config.yaml
num_hidden_layers: 24
intermediate_size: 1280
vocab_size: 4096
norm_place: "pre"
qk_norm: false
init_std_up: 0.0224
learning_rate: 0.00797
doc_mask: true
Each number is 128 + 32 x the weight over its row's rms, rounded and kept within 0 to 255. Layers, rows and columns count from 0. Numbers have three digits each. The size before them is the row's rms in percent of the matrix's.

# layer 6 MLP down, 256x1280, rms 0.203, rows 0-255, columns 280-319
102:104153136134128091126134167120118137068153069061132091145079102140109122139086094106130119123125172141102162101185104197
098:177089110126147127134159185162159152161154163099142104142181159096106183144136170084140166099147122132137120159114145152
100:084098181105101163180123094122160145130076161100148133148100113135106095119091054111170139155140175121055093107154138120
103:152100160126129144144119147097120139121131160114119147132101127170143114124088180104130142125169091105107144142107114133
103:139125102145126113143088132182037111127122200056174107135113115108164097147125165113160129071125097125097133114136106113
102:163143112159127099127120135152119136079121098135137099092142100099122107104170156087191158151095135136170177163162143142
103:112148073124129149104173195095153117090112189112155096113121135110101081170177190067053133149107101119096089098170115163
096:125144139132098142104106126119143159126152112073137112090184121161127129095119181149166114112140183118129180150130077090
097:149147142168082149071173115134112113166142132108142141168193073103120133138087160163184111170169126074148123155147157144
096:198169083147112110178110132102125162118132145151128098148105182097130114147140113134175147123145102083134137121145130162
100:113166179137116141158141112131151084174095079117127145096088138163130153146130137202143094129107087110102126115117103152
101:140089177150162112129161143138151128094128123102146144082146057162116122137115137085148153154124100125119160115079150123
098:128111121184112122131156134139075116125112146101162117142197097097089137116061126169123130154179105072137104074217162106
098:169110123122138110119126115152190160148201117163150172171153124175154102049137104115179128162068136202108126141118127135
105:124180113089109080147141177086054118149112139152140082062089176107144111099106199145094137124089121149144141123117096142
098:122129107116088093161119165142094171143108125128122170107125066212101201152130116184083091093167106140171063161099155110
103:140110107179160083110114109115100105134105158141155100134114140117188108145106089128087179152112103156153129098074148120
099:146108139176096129187132124086212129180148122149117095100075102113120094099102075112170183044108094169137134107114132099
101:124162143081126126181107159194072132129171150087111115129173147106118155168091112141101151066070053109150155142110077198
100:093097080116129128118112183152124133071179081086173174109111208126119121114113191135122070153114090112062129150078123178
101:109102119148094100146128154144103118152173029121062117204140129088163145159083112150129125144166152159101162073152122097
099:160118165128104143076109143122107096145148120123167104133143176126118120137129139149076093088107114143130058117125104135
102:178122113152105141125110084100147149142103062074151088124133138100138115114086120125089129094060188119188115132207140144
098:119082088117203105129128130155118100174143104207099140128109089110128097152131175107133108065091142091137100159075154150
095:046142146109149187124124116078122125164175183109128190153108126146055140125112113131118084161066149142090090161140143069
105:135159161118124115118078168110098095126157140089133146107106154161179113131138108127154142126115133105168120128098099105
101:141091114210089146146123140235134114160128179122093146092125155130108108110139138161163033145136143091100120088055109118
098:156105187114171154142165104115081158099174124162165180182200154110120142143139088134177083112095133104161153105090151162
101:113078106168070118083111114104138141098104093150123195124139157175115095176124145112136123102108116141146086065153102159
101:123170132148147133068098121145128081134121157170122117156151109111082130071121115146117146145174155148126141141165134115
108:145133182128130146115108136174136154153121138114156208145120126084145077172175109116121151150150121074130146118123123134
101:149065146126108090097153105154125108110138160113104130113101161101085128126138088131143190106156127112089118153078129135
103:158085128122129112183125104138100086081169191117088141072155138113112145115127103130164143130133165069101136170137197140
099:137122102129108173088099135165057104108161194127139160115069107081128178033129144057119096138157109073181103080145135146
095:168194164128105093069132169086153150148102127096140112184167108120143132073107169088110192136143154121097150151149039151
102:144133126143080104105126162201171191164179054068105118119196124107083070102131160115131151166180144140090131119200143150
101:079135103122099098152143106130122136078116152119120155128162084148186083150158154176112151140181135082190116092159117131
108:152126164120207179113172188156106081128222100131117139104114124152136135154114133097122152178119132110120131103121127190
099:135111165128140110116156169155164142115188165116105150097150162141110162154112132137046140106170158128123111224142109091
098:122114135139107134171128140118148129129110179142112139145127165073177155109166170123127062075061115110137130128076169097
100:116098107191136123175131068099058138140111105135196132143137169133096153148098172096117084149117119159139159216186083055
096:133151155131099127134050075099103130092111163173175145101080148086102162135179095115132144116103128158118164104124134157
096:149111115120117143157122151102151102145158079093138087103133172106108131073129135144129116186153092116127179114182171132
098:170072098121098140106127117188078110133059173133091140125092202119096108068134163177067081145136149073107142108130144066
101:112171038127104094139176178122145147140055175137081151169124153133159062138144108125117122138169109163104194129147109124
101:108110097086177091184149126144140144153164151095158173132115156126155136129120157165189138105159163137124098194195118155
095:070110075130130179191122119176092106099128130097121127111138153078183139132115115118135165125116086167098136112076155151
098:133130109100097114117095126085125093096174129092127127139086110085137146094110155139133140132111131089096129129139181104
098:107118127113107161131180095144042124125137103128157077103181136128102128078163122135111086144149162071163089173171128133
101:120134161114117124140125129054137143164090148134124124105087123131104119133113115161159118142115157108157112101190122166
100:128171145161080118127146150095127109112166060131147123180133159132150123130105101155146078112120130152168127146133143089
098:150133146121065126125161160091121104065130100155137131054096116160100152072089084104096171120110145181096147117132124136
097:137062115165090150170099152123158138060132133122167119146130110158153087101064158091128147131125113125092115088076137147
098:148119096129084094097117157106056147110108092134104147124172085141126112101128202130175066034019101163131109093086133101
103:210116138063136109159100105097163165129117134123092091111132169160153116146063169108164131136157143111150134163155113146
104:158162151168111125108057124159175147169165101149142132119037083121146158185158114158154137144152120142102175082187088131
104:099145152176163168133088095138156116130066126181186177107144180118089107167087156112150087086094131086129178122147163069
100:093144162150165133052132128107110143159128112134138131096119136198126137198077162075192164079077162145135158126181123093
099:116138159130142113184121125175099100174153072142158087138117148102115154179194124121169090185159104178048177148154103058
100:122173159099139099128140191113092160135145149078146122133136177096112093120153132131104169114107117163155108127148126128
100:116155107110119104175080052090161103143078172138155144169127132109191119145127103109170162069132146080117119114136123142
096:110070142103096075119081056110173084185083094109139155139170178116142100147163121154145113140143138096154107123160165098
101:124108128175130106173152122168180184050150108138124122120099094126132114108047132167054116094153151122190149136090102112
097:069117114103105126151112108154123144168115106204101110118114137112092131116165153096066149122165106154088118061159123130
102:126187120126142182139125143189127145112111133144177087086134138159156147044215176178179155119102098195145118122122103133
098:120137166132136085123131186124148133112173169145161127162166131113077101157149088116203115118115112147125144091146109163
101:163106086129134118145148159120134087163142173172135139114178145112069138224172081074133076190187167118123140125149133072
102:116112156095117109158064145139157149092161122124109112104056140073062086064179122089153177132080094133142132109089139158
101:151122133118140156099161147045134145160116145140119084106128124157120132122128099158204130149065158085094175148135107119
097:128180108124158152105129146080177157101104141128104113114124136115143095197121133155081109101133144135169166134125168163
100:132108157150147159160134068099158115167062099110131077114145142152096120084144128122085108159165199130154127153220109175
099:103109143129099101112120097116063122152127120181137086158127112169132168194113106109172146117114103105071161127140146144
098:111131111115134134136094170163098089195121111125116120136164138138126091099078146128177121103109141124133139132135121215
097:159114159107150156141163114136106162179118134213112123155094122109151139107157112142124127120056095217123126057191172127
096:182141121104132125105145108085137108091127122138168214082107142113097141100119185132145141150125164082121179095132075127
094:134148157124146040143120135132184090148113149103128076108115139166079174163098138111139160186166179079136101161138158120
098:174184165134111155214137107152181167023130119119101138127125169111114145107148123121121141140165140114146150148190183130
102:175124100077100038148158141200105135121118151110129139069064101165113119187091114140121136120168084101118110160115111172
102:120111163065113142120111148198147104203120183128167042113130077088124131131142139149149108136140113166056079182116139051
102:080111107104176104176142136108149159136140202138123097107089149119086067133125099118188106152157161106122145152159116122
103:109178109141126131180134133181087091114120118132082167154161136117130082131146117076123133130132130152098134065102158136
102:112109161118130131093119118186161136126099173085106080132165126117138128093151131124111100108156153133104169176066093089
098:122159068121096161155122182171162138104163108150110113132140185168144149150189189136103124054156112171139144158129171153
103:169112145070202119099144133130115143134081103170186175126125179112144138127125124109108142174122094137127209140122126135
101:148118208190133083143130197189130056092166082128141117100134145165132109146120188087152183194200138172126162063061092098
101:085131100127130145154097056200166151096152138129121107128144127064138135115118049104074148092030132176112116145072126162
099:140164126106156167141145077176141136112116129142084153120100097139140145132138147138104100164137112121121187136175181102
101:198065127076125126119138066132151122156164078130106132132108145137120159150177101082165180098108086141145090130068092178
098:120133063110101134169099113124085110124185077117134128144117126118170119148153125149108146160149086156139146143105073107
103:172133104129159173132115140151099128144166147166093147150211157112112104085102151101109125161075117137097181075031058214
094:133131109101063109101127084105109163163090158118100116092146150090129062040129108148036149080163114107102089100080115108
102:171140152068137100107096149085051135118132156187106169110148168116115098137116156137156116075045120177103107100116144137
101:158088114132184160136108164112124126119181130133159124111168165123157150137087147133093162126127129137139100113132089124
101:128143151198126097109127064131114165115156059152134122143136164146071064153118136088171133160169122054111113115071160149
098:169099133115148069151202164118177123090128142113151195115134089114163149074070080178106136125134094087173191155081137167
099:124153118109188128152115156149143094119157123120077201134158136093224078124146123119187080100098165158102161143184026128
101:107083193160148170129078104102150117130090098135087144073146145095187148122095155175131124117149200162105196171196112178
099:179062179152060142155159176147116077078124163128128117156147170133098154164145114160126116109152153177094134157176119135
102:092091137100172114105130084188162111175139121192132142053122114156075178126100144158120100105142086116119164115176088140
097:159119098095167119125137134137136108101147062143147115076118087151156102170165142167113117097161148126083145091183085080
099:099136110180100164106171132166164090116083154165139141108122111161102152095163118111150187133102126191114155149066083171
098:146069153056087165095126074157167122129092104140140091108153120100176099146107195083104085121140096087126108065135127068
098:135104171116184145140143105117085116158132155161114152099105092144096162068053142181131051184122166118146116082105105125
100:120088084061140157167157147119108108163152185160131101104151101201134162160154106196142149056116099109143113111108149083
101:161094019158112082169142126147119196105185170089107103139130083091083055102138134169060101139174157111145181133100112120
097:118137131126115158106157115118136069130134196129142115105076142118046135122156139132106170193146145081115154152188102137
099:123097113138075162142067112183169099107098131147132113141154139111120114162124155089156100152084137104102110148128100213
104:198173105145081160149083127152123093057157145147152113134079175121097075122160149100168119097144147142172154145165155165
097:106144133159163168104111093106087131217126106081140126144117143100158116113106166107130111098145152169109142136187111157
100:110177087121117138154115084137128138121127134099132151119146135174152090124149129133156170137118175151107109155092134117
096:152165086200144111149101134137197101135098099149106126146131077136133101154100136149138168178108199113138132126079176142
097:112125079115122127110091119125112133094106082169137082126133108179136138145147125230107151115126088132089115172176115102
098:128116126132078153105101118131133170153166100136171106130156093094171127118163149179076127138124032140115086156130099121
096:107098135106126098152149090131076095135110170147128155127164079125070119171165119106151061098121178156123090140134142127
102:176105208116155052164172126121154105165136158106143128099068128084123100101137145152121098128092064080126141129159090125
096:134150169097089179151159152181109123191067100119112117132109170138105150116142094115076151185144133156120040103145147121
099:134081113122079074121137187085098112101165107155107148110126195069148114140102103197144137135067133132177126093109075137
101:091123144123076148101125123119132149073147184111102128127117138152132092103155128175177197086130150137168113124168139115
096:106141163155068144165176167149143111151134123081149135106137175111152116144122066102117079133049165057092093087066125152
103:137074168142166130120124139122122078120144195119120122123093128131107116105158141169105114123116118137154114114169138133
096:166128168127146155083142152190150116215152124090113126178117091144103098161125096107195145131121128107114127114156177113
104:123163145104155116131108130116103106080108156159098216115114100164141138193144139100086135090133074133172178121148099166
100:111126157129091107074086126152131141151120108107140131103125137136139160126134135166125168124133167055085102056075159138
105:123138188098088160085106098093199130104078157109121167189154090138130080157148159108107161130146062128143109121196115124
103:118116134190118199132120063139176118127176138144125127187086131115090130160215163143236174069122075152179060162133130140
100:167143115142202101174146127164116102142103171167126094154131151150146125130106079162099138039187160151131131164159112182
098:156194162121112149102108095153140094184137146165087097103119118080142092120161137120186129119017190165144152115219202135
105:113129138080122132163151128061137151115147149157105121178123086098183121155146114168077176116132142130128114114154099128
095:088139167120108151089107132136108107141154182187114169076088118156183102132122128123097176110145114159116096145163133173
102:068150145166170102153101148156042163110114182097097099115102121189117148091152099107140100161123193099099119114119111137
104:106173090114114133135177055091157132143122132058108100165115139157107142112098123196107044079124101129148138110149111083
101:150082173184156075085174126116069142171148128083194076171125125159138148090139165106108115111170128117132081134153102108
100:127105071103141128124114133075089124142130173163101184133099138066151135108137177086071191193127123072136119149142103168
102:122102140116120099148112138092167110115096172164084094095151101158109117142105132122108141176108138162088120099139175148
100:116126096114107166107093172147136134098136099118105134085084143063171178153144177138088100145095144132116198162120132150
102:148152133125105198113106065154145130060160100122091096131153086130086116058136133163121176092159109143120074082077125184
104:152115098122097101084169107087194140166121117095178116092117161165079139167108120138133106091153165124095127120139169131
097:118166140119135129131158128108174128124111123111123132147176111136115149078106110114118151169156110149091097174094170105
102:128104168135137151174148127159215117180108147140158148118137139124113148149115107122178119158163149132104136129164104129
104:109180138059186154180120096106168162113094147136105113113110178100132081144119101159128110121083099070123199134194151095
105:107067127182157191133123153113166093147142123118114149111086125101128130134141159138176118138106099132105120169043097157
103:095159136100092174108146114111115109133118096058112125105154166145173121087143125090115134187095141090065100100126109190
097:132098078150192122109134085162153152156122112091107149066138148104169181129083098100119156123125109151143074128147165107
104:194137101129099094143132063146085129145134131145086138101135096152182116129131075116091133142113120068172113135080151220
098:159091094107121121184189114147144149178111099158139150084105092113125144087104136175175167126147171155188090104041140150
096:150144102164136100084130135053172167168143202086103104096056106140147140196116177119145131130166096132095153136162182122
103:085120167103138105143140135162156125089058156110160094155166142107123154159155096125173115058105178135130136110138123122
096:148087088164194116120110111161158131205156131106133151145168102126085119108109121107168112102123084043118109133157130151
101:170077074164118152142059152172186165155094120170188162146106129177109128167084159124126155128163077139121071166170106119
098:093166142161148096126147097125128150137193144110170119106152109108129150126130161114199190135140112120090109083117123134
104:090142149164093176138119091128123100129144087139100162150169125158078165220190121102169166089094110123154079084131118118
105:172109137093153106106111086153145096069150118093140125114113131109141156188193134141100096136157211150137119139042140164
104:107078144117135136118118094107127159148069085163150123147119152128113118175115079167092126153140104117118162117135123123
097:124190118091144098090121100141139158154161099089081160144119107107149147109134116147112154136190140118135111091077080104
097:119152148136128095144138101130078173142135072098104072152154122144142067143143165111149088102139171108100114135104107105
095:140116121141067115113161092091122132109104079112118129136153106119174167126166207105106073141158113117072154089103156155
097:080146126147095146145106149152172115142134165180095106199153111115089167209082129139145158111124064095134114134123119094
099:166093097155147121146098156186133068117132201139126141158170075074151042086121144137109148086108101125127075156144135137
102:091090187118126075122089156124162162076082120117076062097121169194125165140113104091146100098122099108141111131166078131
104:115104102083115114120147089139110092105081132097113128130118119095137130109161154170133103102061136118155191148140139123
100:055091104155094183166120151062076159119071119104105084157129146132160092167067160107050176108115091133179124095117141086
100:124117114071214129103125137080080139090177165118144144115122187151114110084121165163160098092162130136116098132143109096
106:109132151127122113103066118103166157131150100141079143145160128130129114062145091134102124123137137113144118083108122158
094:158183131115153170077131138125087141112140117069082112048129129100092136100055106141117169185159124057131147102154135115
100:108142124154146115106121066106135125144108142146142065164136135168200100132106192092148113156187140147148080181159114173
101:155164119159142133172168178141079124146138094086081162099125217148167136082156142135169106100119130100136136111145212125
103:121144127150117113180119149076069130146155140179125083114095130137158143150203165136137162140105090136139093137141188112
102:112174154151087114143174154137187092163107152141106132144161142064121202093108096081077133127142186161083117067130110072
108:193086148125154135144132091171164102123092078115150154083128096103189152148184129102107114146127088119099161089133082094
097:119084200085145142158139157125176194162070110085100119089148167110143142136098115138102111116181121155170134141098117071
101:086117157128168060032076180105138101164127141170135197133105139122193091135106111103092155160134126161149103142153092159
104:114089080107099157212162082062151089109160135090170074182146170167134126093119180129117134115115111171131099111115177055
097:171142136068124110101108112147112126106112116049142127126145148079150140132115116130116142092128194112201133156206109132
096:138061068121155209156139101152092075160119147141119137051104173132162087166118158160118224125120094194120070175173150074
101:166136140123200186070116121160061157158154103149092132101087076113093114135107118165056043147122113111093162111161109172
099:100117170082077230157165131130117084142086145085113090167110128111114155173120123126121074205112126142154177156142166123
104:134131095141132121144138164112163124129149157138100100108140094151176127164123090140083146138104129087125162129119078155
100:124103120151169068162107083119122115055117131104132140088143202136087144076108175181143131123114106098089130085119148140
097:124181125132142147091104154195137112108120171102075090174149101167094137130166083107105162137140149078086099129087141106
101:122110114127117214101128101136168128157104106141119067225176070122115089093145165138110063131097164104112119127009125178
102:069156175122140228119111136156161081191099181132129104097147154124126157043132112147146075115137134121113129162124157049
099:134165153154087180167119079102092148118107132138098105106151104198116060152133152098106109152082106138136119175211098101
099:128149131138103199149126102114112133079138116127093111151072138101148138058132140149066172143140118137146137156186123132
100:182136136171124165124156099116130166154142145118139095127141183098173110105101140072163089109099110155108125121147134141
096:120073116185114142154128085092116163156138204146151086120160110149110140093092111182100133177137118094063124182155117133
100:077133149110074155053120119122114130115114131112133125141096189171125156103082124166155057117128104098100140071158142186
103:123146158186101156133087124167101112161139083119098134122188074171087166111122113123123094136098140103122132116255090174
098:118120121105138090117117098151104192091102110144151082085099101125150158145126146101129129069141155184127083137082129111
102:100189097177134128086172127127095123101133167124179145154125156148083092105169144158111093113091199148185092112083079097
096:161102116131133167173052200147164112118120113120184131163185162112100156121105158121148067067136156137101137168092132058
096:085112132126116154095121097167116158126138138097160134114150141126140067077096092136137141139110155100142074089078116176
100:113137131146104033134116114105123076142153134107158120105162167180132091068094128127146118131157127117106170114132157135
102:102060138107142100117095120135086159097125160101146150168081130129125143136063119119105121127176142111098117174093103105
103:146116104120134184135074126138132084127093128146190168103104198097091168137146141165211105179141105152133061151192193121
099:167161104090056103117089165105126124123052094107122093123107143093106143111163110134113129150173122110169125062168152118
100:098109123216163235163123094107150106095154134116159172043142211096098091110105143098185126139181085098092115139168114104
099:091097120135168107123139170188126136136126114105118114078111133092134127124120167177158157092128127133164142140093078146
097:167098082106125168147107201089086104097110159105079125120114146149202141064119094117127095080158102154110134176055139122
103:078114180116138110108054105137161082135180055154152113105110143088138132200080133128078160099170109121116154187162144147
102:197119096102139102140153132104114169173133191106108118119109080168109152098170128136130154121180149175134127107111144184
095:127124084144124076133163117193131126134091068116150137126129154153082143115155130112082135142092158103094155091100131127
098:148166160107106156111100133154112077118165132104102039156165097150123086147140172154171092076101167065126099132115128129
100:168134118139107121119118129148153095053110085118067141149110151122088130126086198147096149115080129124113142078111169105
098:099215101120179165150191153133084103123101095178108160129157102091142102134149111090076180096184145100127183067148097101
098:154129150098103149136138101129123172121127125099098107095110162123163174140174148236094095137118067139093101113051196103
098:113077152131189169118082118109073086131156128161146145095139106121104125131121132119214118067148142119115091135075100086
104:134147108110097115153132170103096100138152150154130100182086121111143137157083099136035199084108106173087126135092163169
101:117121151119155163135157153066116166210160170140123133106114193168127158048104148129161113057154189134093145131085064191
094:132153137183079098130056143135114135168106045159127174159109137167104113205148138121147130106114144123105117140163121149
101:137133137156138187158091141113063134167121107164197149120149157123097082061114097106155175145031173118106117128150113162
100:172092132086146150135161166144104127137149129179101129137145112115182087069154162069209164166160116061148162144120085190
100:154091125140145112174166120091099133112126147123108128145110121133117182125107148184153139045160139133121093187114169132
101:077182111104170126116122097128073176085119172092098098134132132098166056141129113154096086106108128139152130140170106142
102:146063079123170106117181136088092154157174116135147072175119120100139156124161156143163071124094110100169139142097090118
101:087070143101137069137084083187164118113071132147161102145157119119138106166078094104124136093116133139144149072102152163
097:135090132119136081136163114195090172180179076172088160122111141106198079089118163123162166164137155125101163105089126132
103:110108139153076086129103060114145134095125106161134104127140113165132155096161049058035080139148061105115162187118093091
099:105074074119149129111135148184119170148125120101153082150123091165126159150135108148134133079143108161134149110128080114
101:185173059126138144077164205096184104083084175082097095105086100087128114197135153106121185149069146200136124213097099114
097:144166175095151113106168172118120101084071109167062163117140120106137095101074154119078171112103129128129137099118129165
099:108143115189084137091107106136175147110177147108083148120165131088112107146103158148120131108108139114117112127151163137
106:131116165116085184115134164127145115101165106110130175085152114085175167130069122101076146141140117144177147121116123128
094:138102166164122104149165082132166138144088070100137080046103090137103130128124129113157123108161118153148155126198134141
099:155115071113118150132116084159149134135108152123163103106086083104119157148129144134133150122150138089130094137126117181
098:152111073099144083173116140199075145179114102190105125136127109108142137117124125193185196206105138105101115089118177143
101:109124099132118189166111100138128102134126122183086145122176102113113140145102143172089132096186128141129118103186068120
100:146176090127135073108110131113140153066110088103152124164151124114134158147088085111195134083167128156075130160096159110
094:149136137110197108111130064106125136116164122154165126124127097096112119125134114177139120122119131091150162156145115112
098:134159139172066086148157134146214132045148133092140112138137158153157141150143177084121128100127083071112130081142121129
106:141152117225087133130125167113179121104112126101087141095130103117116181133122142148100107121170153166144116083120088090
102:091110176110119084084151165122117121128140160113124140147183133123072198089062081117126082118065133142113178119113080173
100:138082140160125149148171157118143107115128171162130126109115119093103097144094116137101144122139125121191119108102155110
099:099156143092140163113119082140104154125125154153075113123128138141093120079056106160190133158126122145144111148138122106
102:110087118145120149101129156134119147117122105152099118142129193150100178110146089138157115103134182139181120118162145151
102:119118172121161132124123137197148121119193092115149160090090125097086114168137129067149078168169049117095149138164096094
099:136076073162081154095062126112097118135135048119135115181152166108124107102078151098074116038162076097126163101163102110
099:106113129090154106104101076088112127148160177104141126149120121143181144130183162148089162138117062087079127115202156121
103:137150146109043105122183192137125131167176203107103132132039150161068195106076147145151165160113137138195140088107125096
097:145163112138129138093099174151066100165111114171076083155136123176183086167112118123120114110147115125088139127093065145
098:102125095111156115126101159165096131140150144111114122140162103130117145127117135145060144145122196140083109092155115142
099:178127200134101149130115109123127112129145079137136145136133095086149129104131085091117120142175128156159191127087094105
096:106117131153132159137192167147120108118186086135110089153126155129103148147146149144167070160143110146100148140164114092
098:164147162120112126171163123127158105157123095132084102173110135147143131147153080141098132132177150114109150145134115157
100:165172134158146074130125135099159192143102130082133143136109158129126098162113098130124159096127103122135135169172116141
098:177117074111159119121077147097096109148103180113181066104174113186148104115153100053059166138110145160133163105162133142
099:143118167118110130153115103130127142125152110117152104164171110090142119107130172131147127102105077079082139131145079156
111:120130161128089157091138114160181120131137138117142162125107101146138179081103169093129141126124125067117108131114126180
098:140100139153149136081124156102109127120166099123130166082144170111124161150165114136068111169136141153031124057092089131
106:207132118149083166144163090163143131146145126133060106072110169106100120083085164126120135172113111156144098105203128088
098:103191118106129158107143103153090149193125174089151067093126085182104102110138188117170054136114136138119103142102102096
104:118165052108165118109118124139095144147169091144115115163176114095149045137146120108092117120087119209184132148153127081
100:118096120166122096190111171106169148141139185160086129136156119140118114104108107137093117087113140150134166049116141141
095:103110162138076121128114112055141126157095118128132123159127113070125082145140139182105124087140091112179125136171149211
101:087070099156121090124067138143148160089121160140095171165148132136163165083115183095173081106208155143095113102148143126
097:138136101177157143121166145157111136130213122111108146140143089153036053087119158117074123115146109183146144115085125132
104:107150148146153113100127146092105141115118122144148140140108138140088110092128099110117084110153102148068057104118072154